From a checkpoint of a small transformer trained on Wikipedia.
Architecture: rotary positions, biases on query, key and value, tied embeddings.
Each number is 200 + 30 x the weight over its row's rms, rounded and kept within 0 to 999. Layers, rows and columns count from 0. The size before them is the row's rms in percent of the matrix's.

# up: layer 6 MLP up, 1600x320, rms 0.104, rows 733-775, columns 0-79
# down: layer 6 MLP down (transposed), 1600x320, rms 0.103, rows 733-774, columns 0-79
up733,100,195,210,219,217,197,218,235,245,262,178,199,227,170,191,204,248,211,204,257,172,259,193,229,196,218,196,183,207,217,175,205,233,210,158,210,224,190,204,222,212,224,170,190,220,218,187,165,228,193,268,233,177,235,181,166,230,215,204,228,189,226,199,219,170,173,178,163,144,231,222,188,241,165,202,233,161,266,211,194,188
down733,102,206,200,213,190,245,185,216,210,178,203,219,207,220,224,161,229,183,192,173,209,134,238,195,231,236,222,186,211,167,188,178,213,204,196,157,197,218,189,197,175,205,153,202,210,191,225,191,198,174,163,168,194,235,236,183,146,191,193,187,193,212,207,147,147,194,184,134,227,221,155,248,173,188,173,194,197,167,223,199,213
up734,098,212,180,213,141,191,233,174,190,202,179,231,189,134,147,210,201,221,149,228,170,209,197,208,241,209,203,204,198,205,151,226,189,179,167,216,195,159,191,189,195,179,193,207,238,201,190,167,183,205,218,258,183,215,199,182,159,183,200,157,182,179,252,186,235,174,219,180,198,200,196,179,199,197,243,205,213,150,199,239,160
down734,105,190,211,277,193,196,180,237,184,212,169,212,196,140,229,201,211,235,214,214,198,215,145,129,204,217,192,221,246,223,178,198,203,199,223,258,157,221,233,187,182,200,211,178,205,192,205,174,183,201,198,253,174,224,191,176,259,208,219,159,221,227,182,135,216,186,248,215,269,218,168,167,225,202,227,176,217,210,123,222,227
up735,128,153,228,225,231,170,237,209,158,211,184,199,200,164,207,196,183,231,242,209,228,227,247,194,153,250,200,188,183,216,215,179,231,157,202,233,214,210,209,251,160,151,246,177,206,200,230,191,220,162,185,168,217,181,172,222,236,171,188,196,202,190,179,192,188,168,255,224,228,199,190,172,162,211,186,216,188,189,238,193,183
down735,153,179,150,194,241,199,260,237,176,186,257,163,204,218,181,209,188,197,181,232,171,201,251,215,207,199,156,253,229,168,160,158,164,165,223,208,147,248,182,220,189,189,209,197,224,219,193,191,179,134,161,201,227,213,220,208,224,208,222,255,228,190,186,157,175,162,235,227,223,141,265,199,142,179,200,179,210,194,216,190,231
up736,100,184,172,204,287,234,258,210,175,212,155,164,185,164,174,164,179,207,226,245,177,216,199,180,226,180,231,177,198,186,207,235,202,218,172,165,206,173,199,230,188,214,192,217,187,147,210,205,185,203,232,236,171,212,193,209,237,170,243,173,186,156,154,188,192,175,214,179,177,213,189,157,208,198,218,139,238,232,166,236,192
down736,107,220,214,177,194,169,254,215,179,227,212,259,201,265,199,154,232,263,240,243,188,193,216,205,168,206,197,168,177,197,244,142,209,230,244,198,213,161,251,190,168,152,227,189,214,179,182,221,152,188,219,195,223,159,158,219,219,158,185,209,187,198,223,182,232,272,196,125,204,176,218,180,152,241,227,216,170,179,162,182,209
up737,102,170,204,197,196,199,165,244,231,188,209,211,213,200,208,181,194,187,247,152,215,145,201,211,194,187,198,236,191,202,179,196,228,173,247,237,216,220,230,199,249,158,184,239,211,105,134,210,185,219,168,201,161,232,236,242,178,188,168,190,193,188,229,238,199,212,251,117,194,218,254,190,222,189,217,190,207,190,186,166,187
down737,094,208,167,163,182,192,209,162,199,216,204,184,226,250,199,158,177,236,178,208,190,226,173,193,142,209,200,205,207,196,183,211,223,205,201,197,223,206,208,181,151,237,134,195,204,208,185,215,196,200,236,155,212,198,187,158,249,246,219,196,185,206,201,192,213,236,205,242,169,215,180,214,205,163,178,216,220,224,259,214,222
up738,099,196,208,236,163,176,217,200,203,249,144,215,186,168,182,213,189,170,195,194,235,198,214,222,134,184,228,217,237,209,159,215,186,126,207,204,158,198,134,222,162,180,183,218,189,247,200,229,219,209,157,242,247,159,207,215,236,228,242,135,199,180,250,134,230,172,227,156,157,224,142,226,164,148,218,151,183,181,228,205,208
down738,106,173,193,198,214,193,177,148,173,216,207,190,182,231,227,183,183,251,158,193,259,172,179,143,120,201,204,174,174,179,223,216,191,173,183,188,180,218,188,202,194,184,215,171,212,177,224,197,188,194,201,181,185,171,234,231,237,261,175,208,205,262,210,177,187,225,234,210,211,202,191,199,224,217,217,164,217,223,209,243,180
up739,098,179,222,217,198,201,159,205,211,150,201,195,175,204,182,226,182,218,163,257,165,174,229,230,210,170,204,189,224,148,235,198,213,200,224,200,173,224,198,212,167,214,195,191,236,195,215,217,262,177,187,205,167,174,176,177,230,213,119,218,220,240,145,227,151,222,197,196,189,211,173,168,177,243,154,197,246,217,198,213,122
down739,106,202,215,180,180,229,196,209,163,197,195,170,198,164,190,224,210,199,247,240,228,235,170,156,192,238,209,180,208,245,187,223,206,200,259,210,165,221,260,247,235,126,184,223,180,188,259,225,193,217,173,203,249,237,196,195,203,209,190,191,261,243,200,191,205,169,252,181,220,173,201,243,156,155,175,199,172,282,178,183,179
up740,099,268,185,189,195,262,169,205,182,149,240,215,163,223,178,148,209,186,283,192,209,214,229,280,228,181,136,170,235,175,210,234,206,221,132,212,201,206,173,186,232,215,217,214,224,175,211,237,158,201,204,170,219,197,216,180,234,206,194,194,165,209,186,187,237,175,233,204,192,185,197,190,203,217,211,209,224,188,237,242,184
down740,092,181,219,172,264,164,187,246,201,227,163,215,220,195,285,234,176,218,161,168,239,262,241,189,177,173,247,225,207,223,204,203,190,193,201,196,180,198,175,181,217,241,143,191,225,186,191,191,227,276,201,216,236,211,184,247,161,211,169,211,228,236,157,211,175,221,214,180,205,189,170,224,233,111,186,194,138,259,254,205,179
up741,096,248,235,181,210,188,201,192,205,184,196,228,217,185,269,222,166,147,160,144,241,183,171,242,190,197,131,170,222,186,186,205,183,161,154,180,206,222,162,227,171,189,172,190,180,122,186,192,185,237,238,179,170,242,193,247,227,193,251,171,148,223,180,231,169,172,211,211,209,200,207,197,195,187,205,177,196,220,183,206,218
down741,099,171,168,212,216,179,192,223,206,146,238,183,165,206,189,202,221,153,168,240,192,211,206,255,229,215,226,213,174,218,206,145,155,262,214,203,182,181,191,216,151,207,198,154,298,245,136,142,216,195,153,196,217,169,169,165,215,241,177,218,238,154,199,195,222,199,153,189,174,175,183,197,178,184,171,220,152,156,194,234,240
up742,092,192,175,187,192,201,247,237,223,196,191,163,214,271,262,212,218,192,165,182,146,176,179,186,194,210,158,221,218,225,193,241,203,206,160,194,205,229,247,210,204,195,244,216,189,186,235,198,244,203,209,158,262,214,177,227,221,269,187,235,115,193,245,199,183,202,204,195,197,157,214,226,215,213,220,200,155,164,193,254,160
down742,097,204,221,241,238,174,227,223,251,212,190,201,227,201,161,250,149,247,191,169,218,221,181,207,205,233,248,225,174,166,154,236,193,246,206,167,215,227,255,182,240,203,128,194,224,219,224,206,212,237,184,204,222,211,172,214,217,170,170,212,189,190,233,173,211,191,207,212,187,210,178,234,163,194,220,158,216,133,181,125,265
up743,103,188,195,221,253,209,215,184,208,157,247,156,201,194,166,216,174,199,287,225,214,228,195,251,171,208,223,185,178,193,195,216,192,220,188,204,192,223,163,233,174,174,212,219,223,218,199,220,173,266,184,232,188,225,180,214,231,174,232,197,244,196,181,201,234,142,158,220,194,178,190,168,232,130,208,229,193,203,236,225,244
down743,094,210,179,185,230,164,190,260,177,222,213,239,137,189,193,168,231,188,180,235,233,242,215,193,161,167,184,187,225,243,223,192,169,173,204,252,185,210,174,203,182,169,200,227,150,214,171,202,199,224,237,200,184,202,188,213,226,141,182,222,162,182,241,218,230,208,190,149,236,235,238,238,200,199,158,135,122,163,178,172,169
up744,108,216,253,206,163,172,143,221,166,189,203,155,164,185,190,197,137,163,114,221,195,214,152,189,215,252,161,215,133,179,178,233,153,175,171,212,195,198,186,220,239,162,247,229,193,177,199,193,260,234,189,221,225,193,170,201,162,202,201,194,194,212,198,194,285,212,255,181,264,216,212,156,213,248,168,142,183,186,185,228,216
down744,101,192,219,152,181,196,226,170,188,205,213,188,155,186,192,164,196,225,156,203,158,208,231,210,229,171,200,229,273,180,160,215,234,214,198,130,205,218,227,229,215,238,156,237,153,204,202,162,230,206,192,205,157,237,161,237,184,200,208,215,179,231,185,237,192,149,166,196,212,224,234,239,172,164,244,200,199,179,145,224,146
up745,097,230,134,194,238,226,215,186,193,198,203,182,207,230,213,236,180,239,206,232,202,191,240,196,177,164,187,182,224,194,215,167,209,205,224,191,236,177,199,193,162,235,251,225,231,173,219,223,152,188,185,167,225,245,243,181,176,226,174,213,163,205,215,161,192,184,200,160,228,184,191,217,194,225,145,246,175,204,228,219,204
down745,094,212,175,234,188,189,240,169,204,223,176,239,222,157,197,190,199,177,220,159,192,231,187,169,222,204,227,196,195,245,128,184,140,261,220,231,202,235,193,233,186,203,225,155,188,204,160,251,232,225,230,184,179,185,226,196,234,178,216,185,198,155,132,263,213,168,246,228,201,221,211,214,204,172,195,185,250,189,173,155,199
up746,093,202,230,210,230,208,179,238,183,184,169,190,211,154,221,239,196,225,206,177,212,210,166,131,232,191,171,238,185,239,259,165,171,185,211,226,236,162,160,186,184,190,215,253,197,155,205,251,238,168,232,230,159,266,188,191,195,176,133,194,169,276,210,194,213,152,147,195,161,205,195,190,200,240,211,175,258,193,254,226,163
down746,089,173,187,136,150,171,201,190,177,219,176,209,192,228,196,168,219,220,185,201,198,194,192,218,194,109,129,247,180,195,207,224,233,204,193,216,184,173,247,201,231,188,189,217,211,169,202,210,202,238,177,218,224,180,224,207,248,199,250,182,195,178,178,212,234,234,228,213,166,182,201,235,217,154,165,236,183,158,140,212,209
up747,098,214,244,219,183,200,188,165,163,175,197,225,231,194,172,144,147,155,209,211,224,222,173,253,219,220,212,149,213,175,203,250,141,167,226,186,170,210,219,139,173,154,219,210,245,187,175,203,210,208,167,218,246,118,214,162,221,173,217,154,255,225,180,205,179,172,223,157,238,199,152,225,260,172,171,213,209,198,224,227,200
down747,098,229,180,188,203,149,195,210,216,129,194,193,201,234,221,181,162,219,234,190,179,164,180,155,213,204,205,172,176,224,184,192,164,187,188,180,157,275,173,260,228,190,130,200,249,181,190,195,163,213,180,221,208,189,255,188,186,236,162,192,252,157,222,219,169,222,187,212,176,194,207,212,253,214,169,184,145,200,191,194,155
up748,097,173,193,214,229,161,201,205,164,163,181,148,213,200,231,176,225,227,179,159,237,213,227,261,196,212,200,224,260,213,179,182,240,197,142,174,198,154,178,188,225,168,263,211,243,185,220,193,223,227,222,245,195,205,214,161,203,188,275,203,251,215,279,230,214,232,242,230,253,155,205,194,175,145,210,171,251,178,152,193,256
down748,092,231,239,163,130,231,215,164,155,186,188,169,196,230,179,188,186,211,232,196,188,238,163,175,201,200,235,196,162,210,182,202,217,215,154,209,139,201,198,168,238,219,254,214,191,247,165,195,183,156,190,209,136,213,133,241,244,187,142,161,237,184,259,193,150,182,205,206,179,217,178,196,159,211,234,239,229,198,163,183,204
up749,105,267,190,210,225,192,237,206,166,150,226,241,179,188,211,214,189,203,219,223,257,222,230,214,204,179,199,204,229,188,217,229,258,171,185,248,222,153,163,234,204,242,212,173,206,247,200,156,204,152,197,199,224,193,190,242,226,227,264,167,135,229,219,263,164,214,190,215,238,256,171,195,180,184,201,189,151,172,157,191,217
down749,108,248,131,259,243,160,171,214,200,185,179,171,196,228,273,159,147,192,252,163,152,196,134,195,239,266,217,211,203,196,229,190,213,240,175,190,200,194,236,245,197,197,196,147,180,193,182,239,223,167,179,192,160,240,229,227,194,179,176,235,167,151,233,200,224,180,242,187,206,223,214,205,173,160,184,238,192,232,213,198,203
up750,117,260,225,190,234,188,159,201,174,222,152,211,214,172,268,228,190,182,268,166,159,160,181,226,200,199,214,213,257,222,249,178,236,240,126,264,239,192,197,198,190,201,257,234,189,172,166,208,242,244,183,225,168,226,136,181,260,230,180,200,166,148,217,208,214,202,212,171,222,205,213,219,167,226,236,260,224,212,172,222,210
down750,103,224,238,229,206,202,119,181,197,196,207,210,215,202,209,248,193,215,186,158,172,200,196,196,202,229,136,191,221,231,196,208,235,259,214,225,199,218,231,204,154,205,199,125,188,174,185,246,283,191,217,216,197,179,184,139,172,241,170,243,223,183,213,187,205,218,214,164,186,202,171,228,174,231,191,221,203,200,248,203,143
up751,097,171,203,245,206,168,244,182,204,194,209,246,225,181,157,153,250,223,242,189,179,177,227,202,192,196,178,203,170,202,224,213,219,205,236,233,216,178,211,156,254,160,207,215,205,162,173,182,215,140,148,190,190,200,234,247,203,212,226,225,234,187,133,166,183,198,146,209,188,213,186,198,209,240,186,220,139,192,224,200,134
down751,095,245,239,250,228,148,199,136,136,247,199,189,228,219,147,154,235,195,202,194,178,202,181,245,209,231,192,197,204,187,213,178,233,176,219,219,219,197,170,238,242,206,206,213,219,172,178,205,201,214,222,219,167,212,173,130,190,241,191,209,295,244,205,216,208,192,196,214,167,239,217,258,213,200,217,275,212,242,186,191,166
up752,093,206,241,152,230,180,146,186,172,200,157,214,204,156,218,168,203,204,158,211,174,207,182,220,187,225,197,189,214,202,218,189,203,153,197,163,186,161,241,154,217,179,196,182,217,174,201,233,226,170,255,137,192,222,263,157,169,241,175,209,188,168,218,200,182,192,207,217,169,181,184,245,218,164,163,170,152,238,176,232,209
down752,091,186,206,169,200,176,221,168,192,185,214,177,180,239,132,267,207,202,224,194,185,223,175,193,166,170,134,223,233,230,152,193,187,233,177,227,174,207,174,195,232,241,163,272,188,187,175,184,195,249,114,181,192,182,168,190,191,160,173,174,244,243,188,181,194,229,213,178,163,169,168,206,219,195,221,185,235,183,180,236,196
up753,100,215,170,233,160,217,236,176,200,172,225,221,190,214,191,226,171,191,175,196,164,201,182,232,167,184,204,235,199,213,206,212,170,198,173,218,156,231,280,183,216,210,261,196,197,185,210,215,230,248,203,213,218,251,208,232,159,248,191,185,239,177,257,155,184,236,160,176,218,222,213,198,182,204,254,200,222,186,206,165,171
down753,100,144,216,153,214,146,209,205,251,175,159,203,246,183,202,210,116,154,200,177,158,188,207,181,211,164,199,200,232,216,204,209,127,133,153,193,179,212,188,161,237,242,234,171,242,183,197,225,188,206,163,196,240,217,231,220,200,263,249,267,247,147,207,203,178,222,168,195,226,177,201,188,173,191,140,191,179,205,187,223,188
up754,099,228,198,159,249,185,165,156,201,222,188,199,230,214,237,157,282,191,193,204,147,246,212,232,196,238,222,170,167,189,185,229,210,210,210,182,215,163,176,242,187,258,189,220,201,193,180,163,219,179,201,163,173,203,186,135,268,177,224,188,141,252,228,201,215,197,204,189,208,212,171,181,209,195,205,196,181,227,186,184,205
down754,105,228,188,245,180,204,213,255,179,210,206,215,186,172,230,196,191,201,162,209,207,215,217,196,213,181,220,204,235,230,202,233,199,186,206,174,191,177,191,207,219,227,205,220,205,174,169,103,151,220,223,206,194,180,240,196,222,209,207,192,107,174,164,236,131,211,184,194,243,228,244,209,201,222,150,173,204,167,229,209,193
up755,103,216,216,235,193,189,204,232,247,248,148,222,210,211,184,177,216,165,238,211,206,192,162,250,184,200,206,216,159,185,222,158,215,206,203,185,149,152,185,192,205,166,189,176,228,235,187,188,180,199,252,171,206,163,247,217,160,204,221,157,221,177,198,171,155,259,236,187,213,234,218,185,184,170,179,203,200,204,216,145,189
down755,103,232,199,159,180,167,222,217,162,180,264,184,199,207,267,188,207,200,166,192,211,206,160,188,152,179,199,259,184,180,170,180,194,224,254,185,232,193,186,230,213,191,227,230,151,137,165,204,186,209,166,210,231,169,146,213,180,201,220,179,211,260,198,219,230,160,164,174,254,204,199,194,212,157,168,214,236,190,227,138,187
up756,099,207,208,207,214,157,217,192,191,196,171,186,175,170,105,176,228,200,222,192,247,216,259,170,201,188,186,232,177,217,217,210,239,202,200,163,221,215,212,231,207,225,179,209,181,180,264,216,185,252,208,213,176,235,233,164,224,202,235,203,233,228,169,236,196,220,196,206,231,182,211,209,191,197,158,224,242,145,175,189,217
down756,105,179,168,172,226,194,214,151,247,226,241,197,270,231,214,234,209,167,228,192,154,237,188,201,197,225,200,211,151,227,205,200,170,197,187,171,173,229,189,226,158,223,236,244,219,206,187,179,271,170,232,171,138,225,162,163,146,226,203,157,237,208,225,186,189,184,192,206,227,199,241,192,157,222,226,220,235,199,262,224,226
up757,106,186,204,224,211,162,183,251,169,185,222,194,167,211,221,187,190,197,236,214,217,229,244,204,171,313,172,179,239,223,216,195,194,213,202,186,185,203,194,227,237,219,195,182,214,179,157,175,220,166,214,240,229,242,182,165,206,185,208,200,247,223,216,204,182,163,228,171,211,178,203,237,181,239,170,206,186,221,158,191,131
down757,099,165,231,238,233,165,203,176,180,203,216,241,180,174,262,161,242,260,168,225,175,137,223,222,156,219,251,175,138,217,219,228,218,233,206,218,222,158,194,221,247,193,260,202,205,206,234,179,210,195,176,253,219,180,202,208,201,176,227,226,163,274,210,149,177,187,129,179,188,200,163,164,209,174,179,179,225,219,195,216,190
up758,087,180,221,221,211,153,163,249,198,226,155,195,158,187,193,193,195,185,247,238,213,165,213,174,188,189,244,159,177,213,264,213,223,212,198,221,156,193,238,204,215,149,161,222,171,219,249,213,186,190,228,200,217,213,207,273,229,187,249,197,200,208,188,183,226,248,216,231,253,238,202,207,240,161,238,222,213,163,179,202,207
down758,088,251,179,234,186,233,251,181,183,189,192,169,182,206,187,288,193,212,182,256,219,228,194,146,157,200,181,193,180,184,139,220,168,212,243,226,202,129,170,207,194,239,203,213,174,153,172,198,166,176,251,228,191,201,182,189,187,201,197,222,274,213,228,175,166,193,180,219,203,163,220,242,194,190,174,169,199,172,211,244,205
up759,091,207,200,197,213,214,214,227,161,227,212,205,180,147,203,181,200,199,178,207,220,188,140,196,192,180,185,210,238,201,167,244,247,196,175,230,218,170,244,256,255,176,174,180,173,190,207,206,213,233,191,215,208,162,242,199,183,201,227,137,168,219,152,228,224,232,171,160,227,195,193,158,146,243,200,245,220,232,175,143,212
down759,096,173,207,205,189,261,192,184,189,161,180,171,197,205,209,240,184,233,217,209,166,189,234,252,180,221,231,245,222,207,211,188,198,141,204,193,222,221,151,213,133,181,213,212,207,200,181,185,145,223,271,186,143,185,203,185,220,229,245,150,210,175,260,132,210,177,191,216,166,194,249,234,204,200,225,203,211,152,196,197,211
up760,093,234,182,187,210,196,198,162,227,227,216,220,193,203,185,221,243,166,178,207,230,243,213,164,165,142,191,175,288,186,187,181,163,160,195,184,227,186,234,218,201,185,168,160,173,211,230,153,193,202,183,184,173,213,193,183,193,247,171,207,201,197,167,221,223,158,190,201,209,163,209,181,198,193,203,254,210,189,141,223,209
down760,087,191,218,193,203,150,207,206,209,189,171,173,252,180,222,174,206,209,208,264,146,231,202,216,294,164,219,197,193,149,213,184,237,227,151,161,165,240,183,193,244,214,243,255,189,208,205,250,188,174,214,196,187,208,186,246,225,147,163,235,227,192,205,217,169,226,236,163,218,230,224,186,182,158,178,163,141,228,269,152,201
up761,103,210,177,162,215,247,196,220,109,207,204,188,212,181,191,146,154,176,309,211,203,120,214,185,250,238,197,269,183,159,192,212,174,192,218,245,249,184,231,207,182,206,221,198,242,218,133,221,180,192,227,228,196,242,204,244,163,183,241,217,225,217,238,211,212,176,240,209,210,232,224,174,220,281,212,208,254,156,201,157,155
down761,104,193,218,189,138,171,216,210,247,214,177,139,206,229,179,215,180,200,177,163,174,262,246,148,210,152,233,163,265,193,186,187,239,192,244,188,190,171,173,244,175,232,201,209,186,212,174,156,235,209,208,199,168,148,219,174,144,183,216,193,218,186,206,144,241,178,214,212,158,174,185,194,200,196,204,237,172,151,189,240,159
up762,106,242,202,149,240,162,228,172,181,210,254,222,219,192,183,230,201,194,196,232,169,110,226,186,201,199,200,192,188,202,214,192,207,181,154,179,195,183,209,176,136,218,230,255,225,225,172,190,162,199,210,157,225,183,222,232,181,209,245,185,203,193,222,211,197,215,146,240,248,189,175,181,213,133,166,192,228,251,256,181,174
down762,103,212,186,192,216,184,225,200,253,178,213,217,198,256,204,180,243,221,189,205,209,144,182,219,205,191,198,165,215,193,164,220,198,171,205,204,217,181,211,251,204,192,201,205,216,188,171,260,231,184,168,188,214,138,210,198,178,157,224,195,211,219,218,215,170,230,185,219,194,174,194,223,196,187,206,203,242,189,224,228,174
up763,106,165,194,257,206,215,242,267,191,204,237,227,200,199,128,201,195,194,190,177,241,192,167,167,228,204,154,226,188,183,203,191,225,125,165,140,204,172,219,163,153,178,209,177,193,231,161,178,141,227,195,157,238,211,199,195,168,176,246,178,213,217,147,173,186,201,212,217,159,211,214,181,214,221,248,228,215,171,245,201,220
down763,109,186,239,195,188,163,201,188,168,203,168,203,160,216,183,165,232,264,182,222,172,196,193,190,157,198,169,161,204,248,183,184,196,174,174,142,238,227,214,173,244,234,235,159,174,198,212,141,171,202,206,216,164,165,202,200,253,154,221,202,272,253,248,135,218,203,161,205,237,157,225,203,210,208,208,220,231,270,155,195,259
up764,098,244,175,271,188,188,224,158,193,131,200,200,193,208,191,224,168,214,190,187,233,166,219,184,216,239,201,173,196,174,189,208,211,149,155,187,227,209,198,258,176,215,195,178,204,208,175,196,178,214,246,262,224,162,196,210,212,127,225,219,201,186,144,218,250,190,165,179,203,220,224,208,194,183,207,240,202,201,162,178,181
down764,106,228,196,229,199,190,201,214,216,195,232,198,142,149,225,221,197,164,221,160,165,159,193,203,201,210,210,228,184,230,196,189,157,188,191,214,255,202,208,176,164,248,200,172,210,199,226,205,177,205,238,214,195,206,183,224,138,160,236,213,133,164,163,215,224,182,234,211,229,221,176,231,207,249,187,220,131,176,194,207,165
up765,098,180,207,232,224,189,159,230,198,189,230,152,185,176,221,236,184,222,179,243,163,202,212,169,207,212,191,237,217,222,170,203,185,220,170,225,214,194,236,151,226,161,221,251,146,180,173,223,194,151,242,240,177,246,213,186,192,198,148,202,188,232,185,191,199,153,226,151,173,149,162,211,193,186,212,154,185,224,186,171,161
down765,100,265,218,214,202,174,173,189,163,195,175,193,237,205,177,215,219,159,192,162,213,239,230,179,195,248,180,227,175,204,206,177,231,156,204,200,160,161,178,181,150,156,203,180,194,151,164,202,198,253,222,167,156,221,188,245,233,194,199,198,181,210,215,194,242,248,191,231,206,196,179,188,218,191,160,244,168,231,191,193,160
up766,101,192,228,211,175,201,178,175,169,243,150,240,216,197,198,208,201,246,190,270,269,199,280,163,232,164,236,212,201,225,220,220,215,187,141,183,144,175,218,207,232,223,158,179,167,183,196,167,242,217,190,175,166,230,240,172,199,229,218,171,206,195,208,196,195,204,195,174,213,178,240,186,212,159,193,212,201,221,179,214,207
down766,112,205,217,218,220,146,136,170,161,221,174,203,215,253,197,203,242,227,168,239,217,164,240,233,177,193,180,189,178,187,175,267,186,171,238,180,211,161,203,212,128,178,247,164,175,207,203,213,275,165,197,176,246,211,147,227,227,205,216,161,181,212,202,184,220,184,208,228,184,207,157,236,201,216,181,220,234,147,241,201,135
up767,099,206,271,208,164,178,197,220,130,220,213,192,168,196,204,203,156,197,199,230,166,192,193,232,203,182,294,180,161,188,217,203,182,203,154,212,223,216,249,224,163,142,233,210,187,204,230,215,197,252,204,206,257,205,172,161,240,224,157,168,242,222,169,217,162,162,197,221,194,137,154,187,206,173,172,193,183,204,237,180,158
down767,101,183,186,178,224,251,156,164,227,201,171,210,202,217,192,195,255,176,202,198,158,199,231,170,146,135,176,207,160,221,199,164,174,193,222,230,195,208,231,155,228,161,207,224,230,204,219,227,157,187,152,192,186,190,253,118,213,249,245,215,170,206,178,208,222,238,212,197,169,247,203,206,243,207,203,241,140,198,209,223,232
up768,103,148,169,247,154,193,258,216,139,207,235,216,272,181,240,248,195,168,200,245,261,227,183,219,160,150,226,160,185,205,229,215,215,230,208,171,173,160,177,197,195,150,243,217,188,180,166,179,223,196,185,193,213,249,265,195,240,226,212,199,235,193,225,222,193,228,222,199,239,183,233,161,198,234,156,199,186,223,212,250,188
down768,107,164,194,231,191,183,235,170,212,244,222,131,185,153,198,147,240,187,181,214,210,205,180,189,211,259,224,191,204,202,195,198,182,230,207,221,196,184,168,201,238,213,150,231,227,210,190,174,189,200,164,190,173,223,161,204,221,203,204,198,210,165,242,193,210,218,188,231,220,161,216,293,228,229,221,227,267,236,212,176,183
up769,095,198,181,233,153,235,168,222,200,190,179,218,129,247,211,164,286,175,137,180,204,201,195,237,174,197,166,212,218,140,155,177,234,234,173,226,176,167,220,218,221,157,167,252,255,261,243,179,143,194,224,191,225,215,160,227,191,182,229,183,160,183,130,154,162,229,188,205,190,172,220,219,234,176,161,191,209,189,185,190,142
down769,100,186,259,164,170,179,212,174,226,234,237,188,207,204,194,153,177,189,191,202,207,232,235,202,219,237,208,150,204,205,193,188,160,215,188,163,227,187,170,177,173,232,184,161,191,237,200,216,174,190,169,190,160,176,163,221,203,228,254,228,193,217,251,191,232,201,188,243,193,193,174,172,213,159,136,169,226,204,173,245,211
up770,105,211,217,215,226,240,153,203,239,204,189,218,204,239,203,180,207,218,222,212,206,196,195,219,222,178,197,240,166,164,203,193,232,224,206,219,214,177,221,189,177,239,214,248,211,247,106,178,178,150,232,200,196,225,215,177,151,161,182,206,205,194,235,182,170,183,134,165,200,171,180,200,178,140,172,152,202,189,113,233,256
down770,089,198,172,221,189,226,173,204,151,179,187,153,179,208,186,179,210,196,194,211,199,196,178,230,158,207,208,174,167,193,210,239,195,201,193,204,129,199,169,169,138,212,170,186,182,207,177,228,220,159,190,213,229,221,176,219,263,204,194,205,191,254,186,228,224,195,212,234,198,243,167,250,230,232,207,233,209,192,216,165,167
up771,099,243,199,251,215,205,148,167,228,220,200,198,215,222,180,222,175,181,230,188,197,206,165,225,177,201,169,200,139,126,261,228,188,253,204,182,191,209,156,224,214,272,211,220,196,203,218,210,210,208,195,182,217,209,239,239,157,218,226,218,214,186,202,250,183,149,181,178,217,286,218,205,199,178,197,225,210,215,210,136,203
down771,099,154,186,231,184,208,209,214,208,178,167,202,222,206,237,203,222,201,244,220,149,256,132,225,244,169,188,189,221,197,214,208,159,220,202,184,201,257,206,282,191,222,183,201,194,204,214,253,197,186,170,184,194,173,128,217,217,232,179,241,205,182,232,171,216,147,195,255,210,219,279,181,245,172,161,203,127,226,209,214,182
up772,098,149,210,206,242,204,202,194,189,160,161,225,202,142,242,206,216,265,223,195,183,201,200,198,204,209,235,197,208,203,227,187,214,192,222,217,181,190,217,278,169,190,174,181,161,222,221,166,168,156,135,182,152,201,179,281,180,159,228,197,240,215,193,200,176,224,208,213,180,147,129,189,188,192,168,217,176,240,238,232,176
down772,096,203,201,196,97,166,246,221,146,227,212,177,197,224,229,175,251,213,184,192,220,175,128,230,264,214,213,204,217,224,247,243,172,151,239,192,176,235,175,213,161,188,191,204,248,197,178,163,245,136,163,207,173,186,226,214,207,200,166,179,223,188,179,202,218,205,154,181,221,206,266,200,159,169,206,169,194,194,198,151,178
up773,096,146,204,169,220,191,243,209,171,187,177,183,198,224,247,217,196,178,175,187,177,217,188,215,214,187,205,255,196,176,183,216,234,207,173,255,166,186,136,236,228,188,183,183,226,180,238,179,241,210,192,210,148,234,208,164,151,211,229,151,167,199,165,242,197,142,220,218,211,234,236,161,193,186,124,218,196,201,167,180,185
down773,092,174,220,158,232,226,193,207,264,229,205,255,183,191,210,157,162,232,258,238,245,163,208,212,219,147,204,191,182,188,261,148,129,134,179,242,251,214,222,192,227,163,197,176,217,189,215,183,228,179,218,223,217,227,233,194,208,194,186,191,234,174,216,159,182,235,174,190,147,173,212,138,187,202,203,200,196,237,211,187,219
up774,099,244,226,175,224,182,257,214,195,169,177,208,228,169,216,216,183,174,162,241,198,178,237,188,212,234,203,234,236,204,213,172,229,222,210,195,239,151,164,208,155,222,213,212,186,187,251,257,224,202,214,193,232,260,281,218,234,207,168,167,223,238,261,172,204,204,207,187,208,179,182,190,229,221,176,225,150,223,201,208,164
down774,105,261,212,282,191,249,203,184,129,194,184,210,196,173,236,143,226,285,201,271,163,229,244,178,207,219,203,213,198,170,202,216,219,241,228,184,210,190,182,188,221,246,170,228,196,230,209,220,188,174,175,198,233,185,215,196,199,242,206,220,194,220,258,170,148,183,166,174,216,220,167,149,166,201,242,173,197,207,175,175,234
up775,093,241,134,230,257,237,195,194,223,195,202,172,205,240,190,223,279,186,223,149,189,223,180,164,211,202,152,211,240,213,185,170,190,197,129,146,181,223,191,179,213,216,145,183,204,191,218,225,225,232,245,196,207,186,202,214,196,185,174,200,213,159,246,250,248,202,202,180,147,193,192,169,214,213,208,197,185,244,161,187,152